Part of a small language model's weights: 5 heads of 32, MLP 640 GELU.
Each number is 128 + 32 x the weight over the matrix's rms, rounded and kept within 0 to 255. Layers, rows and columns count from 0. Numbers have three digits each.

# layer 8 MLP up, 640x160, rms 0.136, rows 201-221, columns 0-159
134179152124085174082106122153104181088118185160118094104130128139132141131164129117168141165181069159173182094127108096079092205142137051136123128118164055085163099106115084164135079120164138108166162125103165164066153100148112158136114158168108159156154103146135115169150139137127101143176144149168130156119090141149100091067098149182159126132202097162124092136154069129153138144129099119124148116115147080133199111124155134221060126116160118108093139132181167171107103108057118
118146144136087160161133072132101139133120127149130074151104120149150057095114120146165147098154143139107146181107096085118123128064138097157140114139136184156166075111147145152151162171083149090128090128175110133061163114122124147177119141132162098063178118147152128156137134092163097110174122178185167230107130089167164017091116044098148173113152109159103072170049128171106132148063134101129082157103130161169134085162134142179131075138155088132096103146123102210082125102141180
082110115164141095092160124135104116125155138114145121151091131093104099164103118205133111126089111129105150119071078100107150124129108185128113127136213167184105154101109138116141097160120085191142098130085102146025169106163154149125150139109130145091155151150086107106107099189179092129131130200163193093177087128113139144119099123115154152100072133095199098085131130198139129136131143169141112102130170059044151148081093133175159102178124092141119122133104082169123154085128156
158103192080116103158158075136179133132103164113079127140121150147155140115102054107093091169138120139139099152115134130176153060114121025140101166154117141121185150117098116189159203112117142101111128140167128172113149062124054066150178098105061080107162118104148079130136170081091131125091117166122141117153166062090120089142112124123103059159169128172076140132146122099066127124094086114115202133182129193138208199141139138138168089153171112127137094085143147152081106163135102
125067147145093082125116061135147080138132133099103089108141098145148115171131150196166111109104094154082182126096101136094100117115136106191152087137137045146212114157159126133175106145134092120158117114086107143089157124109088097164175144124142091111088135152129106149141172141092161175092119162078140122165106136150094138102096132091175064101153078074082129121137170159187109142171140186132098159087215166147082096183094140115085157119106094118121175142163150160108104114091140
118120123046152147102152109160133124099128168099132115108160122107133134148121117114139159098077103119160127127089086102132118162166181140153116158108165111148108117124093068165137149145138121135089186096158118129180101141125153080080139087186155162199114109114080128175133126183100151139099116134132078121128103138121143170121067086158124091159100141170143074129161131122089099157178128120109154106102103109170081108101179100183124166097137075148137129097144135163195122170139191
121186095152125076144151141151124176113157099084147125180178096142088156171178082111139126098177126151132097114156105125122073104122150120144127155093099133144138106068180085129075129163078151125113064178149138130130094114077143120093165137143189106158165198114166090128134118097097118117109088126139120166075091142145114085154093151072112160092053167132142087169096138130137131155126136172130121092092090171094156162118070071098140138155087147089121098173123116119166134049143114
133117136188160096131155111095098154144111133115119063128159115139122136185102127145104157148142085088127123141164139141103163129186126155146115086133113108100069102106125111074199154196159134145079043118079132149199146132123083093140078140147098058234181102141137132103205155138112121098093138115130108132156045168134098132093156211133146180120140124107097097144115095119120134129189132078111134117116179140128143154158164135108152070155134169084126175087060141064133133157133095
156165183163046126141108125178138113153117120125093113185092115160136130169109106124134166142142109141153133164180116086157062122133153080136048144152171138121155135121122123122140137174174138126092068102158157100082126131151064147120144154094189091173130189158124163169129155146077132102103080106142157078139156092113127085184102122118148139142154114073130081151155112147145131105144100109139045176089096118132151137080172145072114160116072130107121154068142128136155076143125097
138095131161173146119119172162024143081168158085121082127089195157132063125190183063136147117112058122171134137151109144194127207133167076140069060091132160081106173117131101133123096175109131168096123064106132108115085100133111139134105100134117095110131099134163106151101107162133149115146102138113138116150108104148156092115133134100084152133141156054163175148159078172154095123149098149147125178140110112162188119119112121143116184161113143070154133070078147166119174129095123
153170061132112106109131120113178109149134109138163108187148094113139144102161122128125162188124086175116130063168108154093105120126129150160135108158113101151090108074165169164178135167085120135113209128142128139190087091102104097085169094158161083067138165085093149123147144128129120152110150101161144091157218125109127148130146093156118115162154113123134121104135145141150144140168132140112094153118109073149058109128056083141073114149096176129175143096126130146123104118132141
101146115093140106156084113102088159169099182125151100117167137092129156107202152119175119090136141115082119130122156122118162069101148098118134112130136144147147105052134153094080098157173193148123154096130102150158122123126128057086083163115103136119143150145095140193136176124153146049165167044082098082115081118173109134145103126096121132123124102102136147104134097157055087150139094143154138133091150165167151158127106176121179126105163171116077158166090129093103086098109097
122143112182033142123190153103183136120070170082151121157095168131096118167192077109088147117162122110138115099092146140124144173128062122116157123082165138125163173145078097139109046129123131073176148160129087035132142155162118141141139144125088173143141168069152143110085130156093131116083101154082119149155107164184174124148084115089111105084129103136115097176122123118134125082140173174140131183086133155159122094141098144179090129129122169107133134064128094178136106146118141
104131116117111147132173128136120100168127120101104109155083180138134088097144171187182137140144079174142129145139166115092094114136162135087148192110106142112107136085166119175137123159086156174107121129152084098113085126120118159098126135141137130162118134107130112136143135132143112175081141113092137178175173126187096043142184114128117114076100200118205211136102154161097112071114150113162179105120062126116111152139104144117182141142081124090151159143186117125099084119074176
143104114102146129092104103178099118132142073111122103078128104037151135163092184142142118111172142130150129088147151094196140197177144109161150088128185116093174134142139144145145101135100177173185125198105094182105114138088135127141202113135187134109122168136078107181049133082070094148141084124140144132136079149165118071122097210120128115114133091126049124190126095134107137139129126150115156078139151114125204141132157098110133145127102135126154101137098136173089132128106114
165152115159157165128120133145122113214102118080128175137110155137111133175076167112143118105141109135125115146085143118156134078122174127132143139174127098165198124114180135149112095118147161158177116107131110148148097101131092152141111046142154136152107117144131166072167159091138087101078142085181096105079078077134076132096153153114149176104126169184100168081128122165113168082147058136107155111103129129163188159151138118135133134074057140150142120075077145099090156136094084
105108126127085185069122148091070133111095084116164134126128100096135161167106159099105081142085171096156143172132149164177163125100101088152119127123145167096183204142104193161160102168107107234185123104197155119150164151125130122132189122119179089133161106121171157144073135085131107106075102133079090101148124123094115131122123178094168141111133094134143131092082085111101112110132143175148123140134102133180140169067120102155088135116151207145176126087126139174148089108101116
120095143093158100136140071117129135157146097105118047176147157089106120153162131096164126078102143186116133085151116114152128128116085097078150136121114157111141123112167123145116137189170176177130116092131075179147143118174111132086169121082144154174091175189122173078178132146077139107121086137140145162135066173122150177092157165051143076096171143087098134155139112130101061164140104196138103109108142159088149152110124121109118101157166152133123158149102130078168156107123126
125069217128152116017118164091145123154099160160108066072139148123169140089097159136103120139161082101122151160122097115141099185112134169108123109140181122120134109138074126149128129184124123147112135112081085095136105138135098079166085108168116096128154137158184124074154161154108109115186134152136149139085112107177049123167120139112198167132117136078160085097103167135152139096162111138157137162113109099138163108100137105162156113171123103150141163152153054146148101129164077
117183079146170159122111125136172119133204136139162111122096163115142108179169170102134153141144124136101167148170117086070078122130117135143095069156144123117146106170103159118083047172120095137096129130146203085110078119142113114125169155122159114140122115121175127130136130109135196142088107087075101143139150123161088134155126112068185139135122089117085125160130112120098141059152139121120153181140109090103101115170148096083148131126160017091173130081124104102101137081135119
096151033160180182137167115072101165101104099076148137131053163146154113142184125102138132153103109132155079186140073155108176126145097065151115098152117117131156167158097109213128170211149095158094136085147104138137120132085111096112159116136158085122078129129174094108100171198167077214130090189159117121151076135114105112095126118126140112061099086116151105135092080100114124123071131086128111075118135111125094132144067116143150125117126116126126066127146140154111163133207148
# layer 8 MLP down (transposed), 640x160, rms 0.151, rows 201-220, columns 0-159
128087096094091103096172050099119107113098094134152182126190099159051109127160207124147119111133056154108163146144142171122153138073131191163145168190160182170135110094141087106134135180071103112106124105053117117179125135176127119139155151114117126104109150106077107120139110155131150156172106140155060118113150069095128158102098105118127145090157097118113134121146129125156114137149134110180155172128164130111110120078136143124039103132169099143168099138105158165157130120169198
066088137185114116135107108123128186110101088129190106177185157159045086155193073158111132085098075185110128115171110126121131131121176096186114108153133207173128097177161112069143111122077161114182135091094181131126157117113116147111130173090138130128147123153142091167116140108211139120115121217187113101118132166107151125115080091163152090070162142123089144118161144152033172093090108163143081102200125156115143181120062146158115150125123102108161083147181091160126082119143128
095135068112100082145137136152086175118103112162187097171091163141155156116083115137139117102094140193127137163140171171145161107136126127136144129151041167143149097158143022145093149097139123095102157141159134117096131098153176123204143114155110163222092109149096137162125154171156134178104059177136108128104154142118167099164128142113160123100067137119081109127181160086091097120204095106146136132116078139132171170197101107113160064065092071129139160083132128146083127141124113
115167122170137175086081168150070121101149175170155071181134179070100079145086143134119187112077118160121083101102159134109197169088065134095157100114120102123108083114128165185092107178144121179127140079134094206130077175128167171082095191241138133143116121145154057129086166191147096202145128108113131113128127121115141099096059095085086162122097139091156117145152172131187116105168159177161084116134148129122101139163137125074178113102095160160158127161136086167159110135161082
130139130096193118082055108125122126099083138117136157095145169182110105165111091216122104161141118166101136140156130127095129108158163187146143156118174115090166190135130139123141150133118126110106126190060143111138196147134111133070182161152169208109167195080130025097129123093137075142204119105102180110126137096087112160101150137128123150090128116124143162150128126167078168096168111114147108147124099145121145144129137109175176141137093144107123163085042138148151077137156114
197132140104101142158109165090137147107082109157146088203127097190092131134142138159098087133171164112105195135124158103145162140126109160169155137074171138135116158114103122119068124159123113091103102122169151115151096125121112151247081078087119084131131115134105114076136095126134156188189100094103138166094128165159150109118140124070145166160096105080146129101153132093113146106098174157154067153105105169126178106051117147076123118116176153108181096107116130162083149146122145
153080097084133183170095139104138090146099139105071111099133178108132092085117109109104105109160110141133064091108118079110157133114115062113136112122166084110161131130192096125176175158127101106116124145113083124107173123114069104132143105138123109100087100154081165122146093205122076149098158142202123143152092148105174086148168154134112088100185108153116155088094093100086135064122078063134178148116158158106124114135132140132154096158134129146127112082157109105100154117115133
097153096159165121088141157098152151138154158150056146140078107145180100062127146097078115182103138149143130112079174154144095098118110122113135120084131127104130154110105147116102186110070078130101162057089095115202203123142174147058049155150104139114121143028093142106184099166164140109152127157151104123155150128116121129151133160202107174155108128132127134106142154061137118169154096082141178115162145108160118129117121149141133104111082125054107166187095017149079142152106178
195076092120138082190094170094137177120132097157116170111146125045144162124154079109178155118146086129094094155135093120161068113155085148153129113127140116225103114170165118105079072147086146130114116139129136129120160131164120139145127143181181137074089072139158156152141163113079174103159114182110112161116169138063173118140163107088192071152172166140144144130097065102099161128179119135148139115104173075138137127176095153171117154154160123166181147098147142128097105160128136
077211135098066190071179219110098131137060139118150115122082191074147094131130099115113164106164104059094179180144091079092133181072216156088124100058087109139164105095132203177095138133141183131110090127146151053084131095067137116195143091115070179064120102017145133146067106108075134191151111180104113095123150127133115129060073131059153217094158069063194153107096167114102171137213131169151168084167104154099126175172091176209182099120104144105153097158114160168167031158152110
114102103149074215111147114164092080067111144117120094110130145140162175115170140150129081129179140156112091105142182144120132136082132066133125143134134121148072128133197139114129128128162171033106109131040122100129113182084110157120071087152146099127130107142143149107151128110133138098120137120164170159069136025119180162130110152124137105102106167130069115152120169160095213111136151099123130084098144141089115203156138112110159108155141067064115183160152168144150111120147183
096203122107141069149171107093115170111142116139153097098104139214089192108108080119107128146126134151121173158141109075096143188082213158198139143088112156125179054198057153141123090133180169152119197187155105097074106066124086156125112132124140104102144101123101128146106091149120122127136101071106107129167109070177120164087157108146138130106149114114202119073130107137127094145151111113105152116101141145126085190140144128155121190138083149138132157180119121150076152104184125
148128120096108120080108132081113136079127064168158118117128126117205110087154114125194124142076105097076106130073117151150193099085134097104073145243107121120089166124167129133088160177039132083137141168153170178159137106176153129103076084126142094067148167126196041103127112138100127122104128092144139115110121082125084159101099159127139110164165149189112177138175107177125119171158095145171149137179170119129049104158195127120093161102144131117146104166081114163136069161161124
180141130140113103130163147071202164110132101154178069131121167102127116141073089112070101134176095163096140123176096107110116145152141135177130161124092188143102111081131171067102145055145101033153186130123111100146164128161127110144195110076128119135133098126153127118107085137113131087099149130160079081126195156088124117137105166123098113130150107111114144128107127147120125134174145134095117128144174116169158161117128144118101176149155156106144106173146131157167071164125150
116087151165130117079142135160125131139100207081161115135184083163132193079121144166125136112124133092100119159151111150132082113121069147142164096077150079165141107119152156137099098170135090101120133121101100139147126130133111076046150175106110151104081136147091102184176213142089077138128190134136092141170102154067145139131063186122181166103097129159166134133117091093112182210095133116086151097136111118077141161122114122141127125169163102163141155191146122099118089159134148
169111105116126099075146197108152162093094175162180126131149151071125158100129144101126113092131105048159131071145148152147124076160099214193113158136070138185163101114130127081055147126082071090169117130155215180155157146053130085173153122099154104121139144103149153105097089086147156104110137083191121114094136144108168089085142118144133110177148111191178074142075087123064139109147120135075156117144215100123116159093162066147135159130182108106123121126138188121123129125118106
133134161113095140117087096115190132101171156104092163121150147152115154105073126062109108137102156139069125064125149149161143109131068149146108136111163122117082112159087098136158154116119159060111080084076160136091169140114182116138109131126097162133068114155103148180172143148165163161137105143186128154181159092117032182090196144105117097155080149179146177074176143143119112137138133150166110105155130115140174100135144084094106119204102135134099108128115127120121103175105160
153105111151062105159136157134126100176126132157131046118102138149123155114152140136126146119111195116117124180122136111177174104071115060151156172131071146104183141152151086159160171061109094107152132189130084123131204157149137062140069074077205156159186111127143055143139145171116219191124163166140114123119111181126166106098165062150142125048149099059098091140090116148119124149117101142066160092048089108029152109137186088122102066139201174099082131175118102086112160124119059
085075099114066108093093151115159125072117094077116075120096104173140182173142093161125114051095100171140086126154140141147110068156080130105126140062145137143106093068131122172189140069094108146156114118123077136154124114147091089123137114166146139171111045181092125162136110186083129143096063094101119123186131151142142158129145126130112099098103153081104109157077163137069098063178152170079148188177156127119190161060138103165117142118179156132185140123131119126095104167100179
116057119103127126123085056126084155065080173093108132139119077165169150075130221115144106136144103140172129140104152104092176152153101113154215127075140139099083131100151187116151198117129130127111147118147124136131130139144108157110094162158155151118134172141145127081101091118102146094101147126187119100124133135177155135136155095177105154146125135137121144107115157141135133102105198113115135117148146129121129117096162157162153130130119123142136129098090107094169071084166098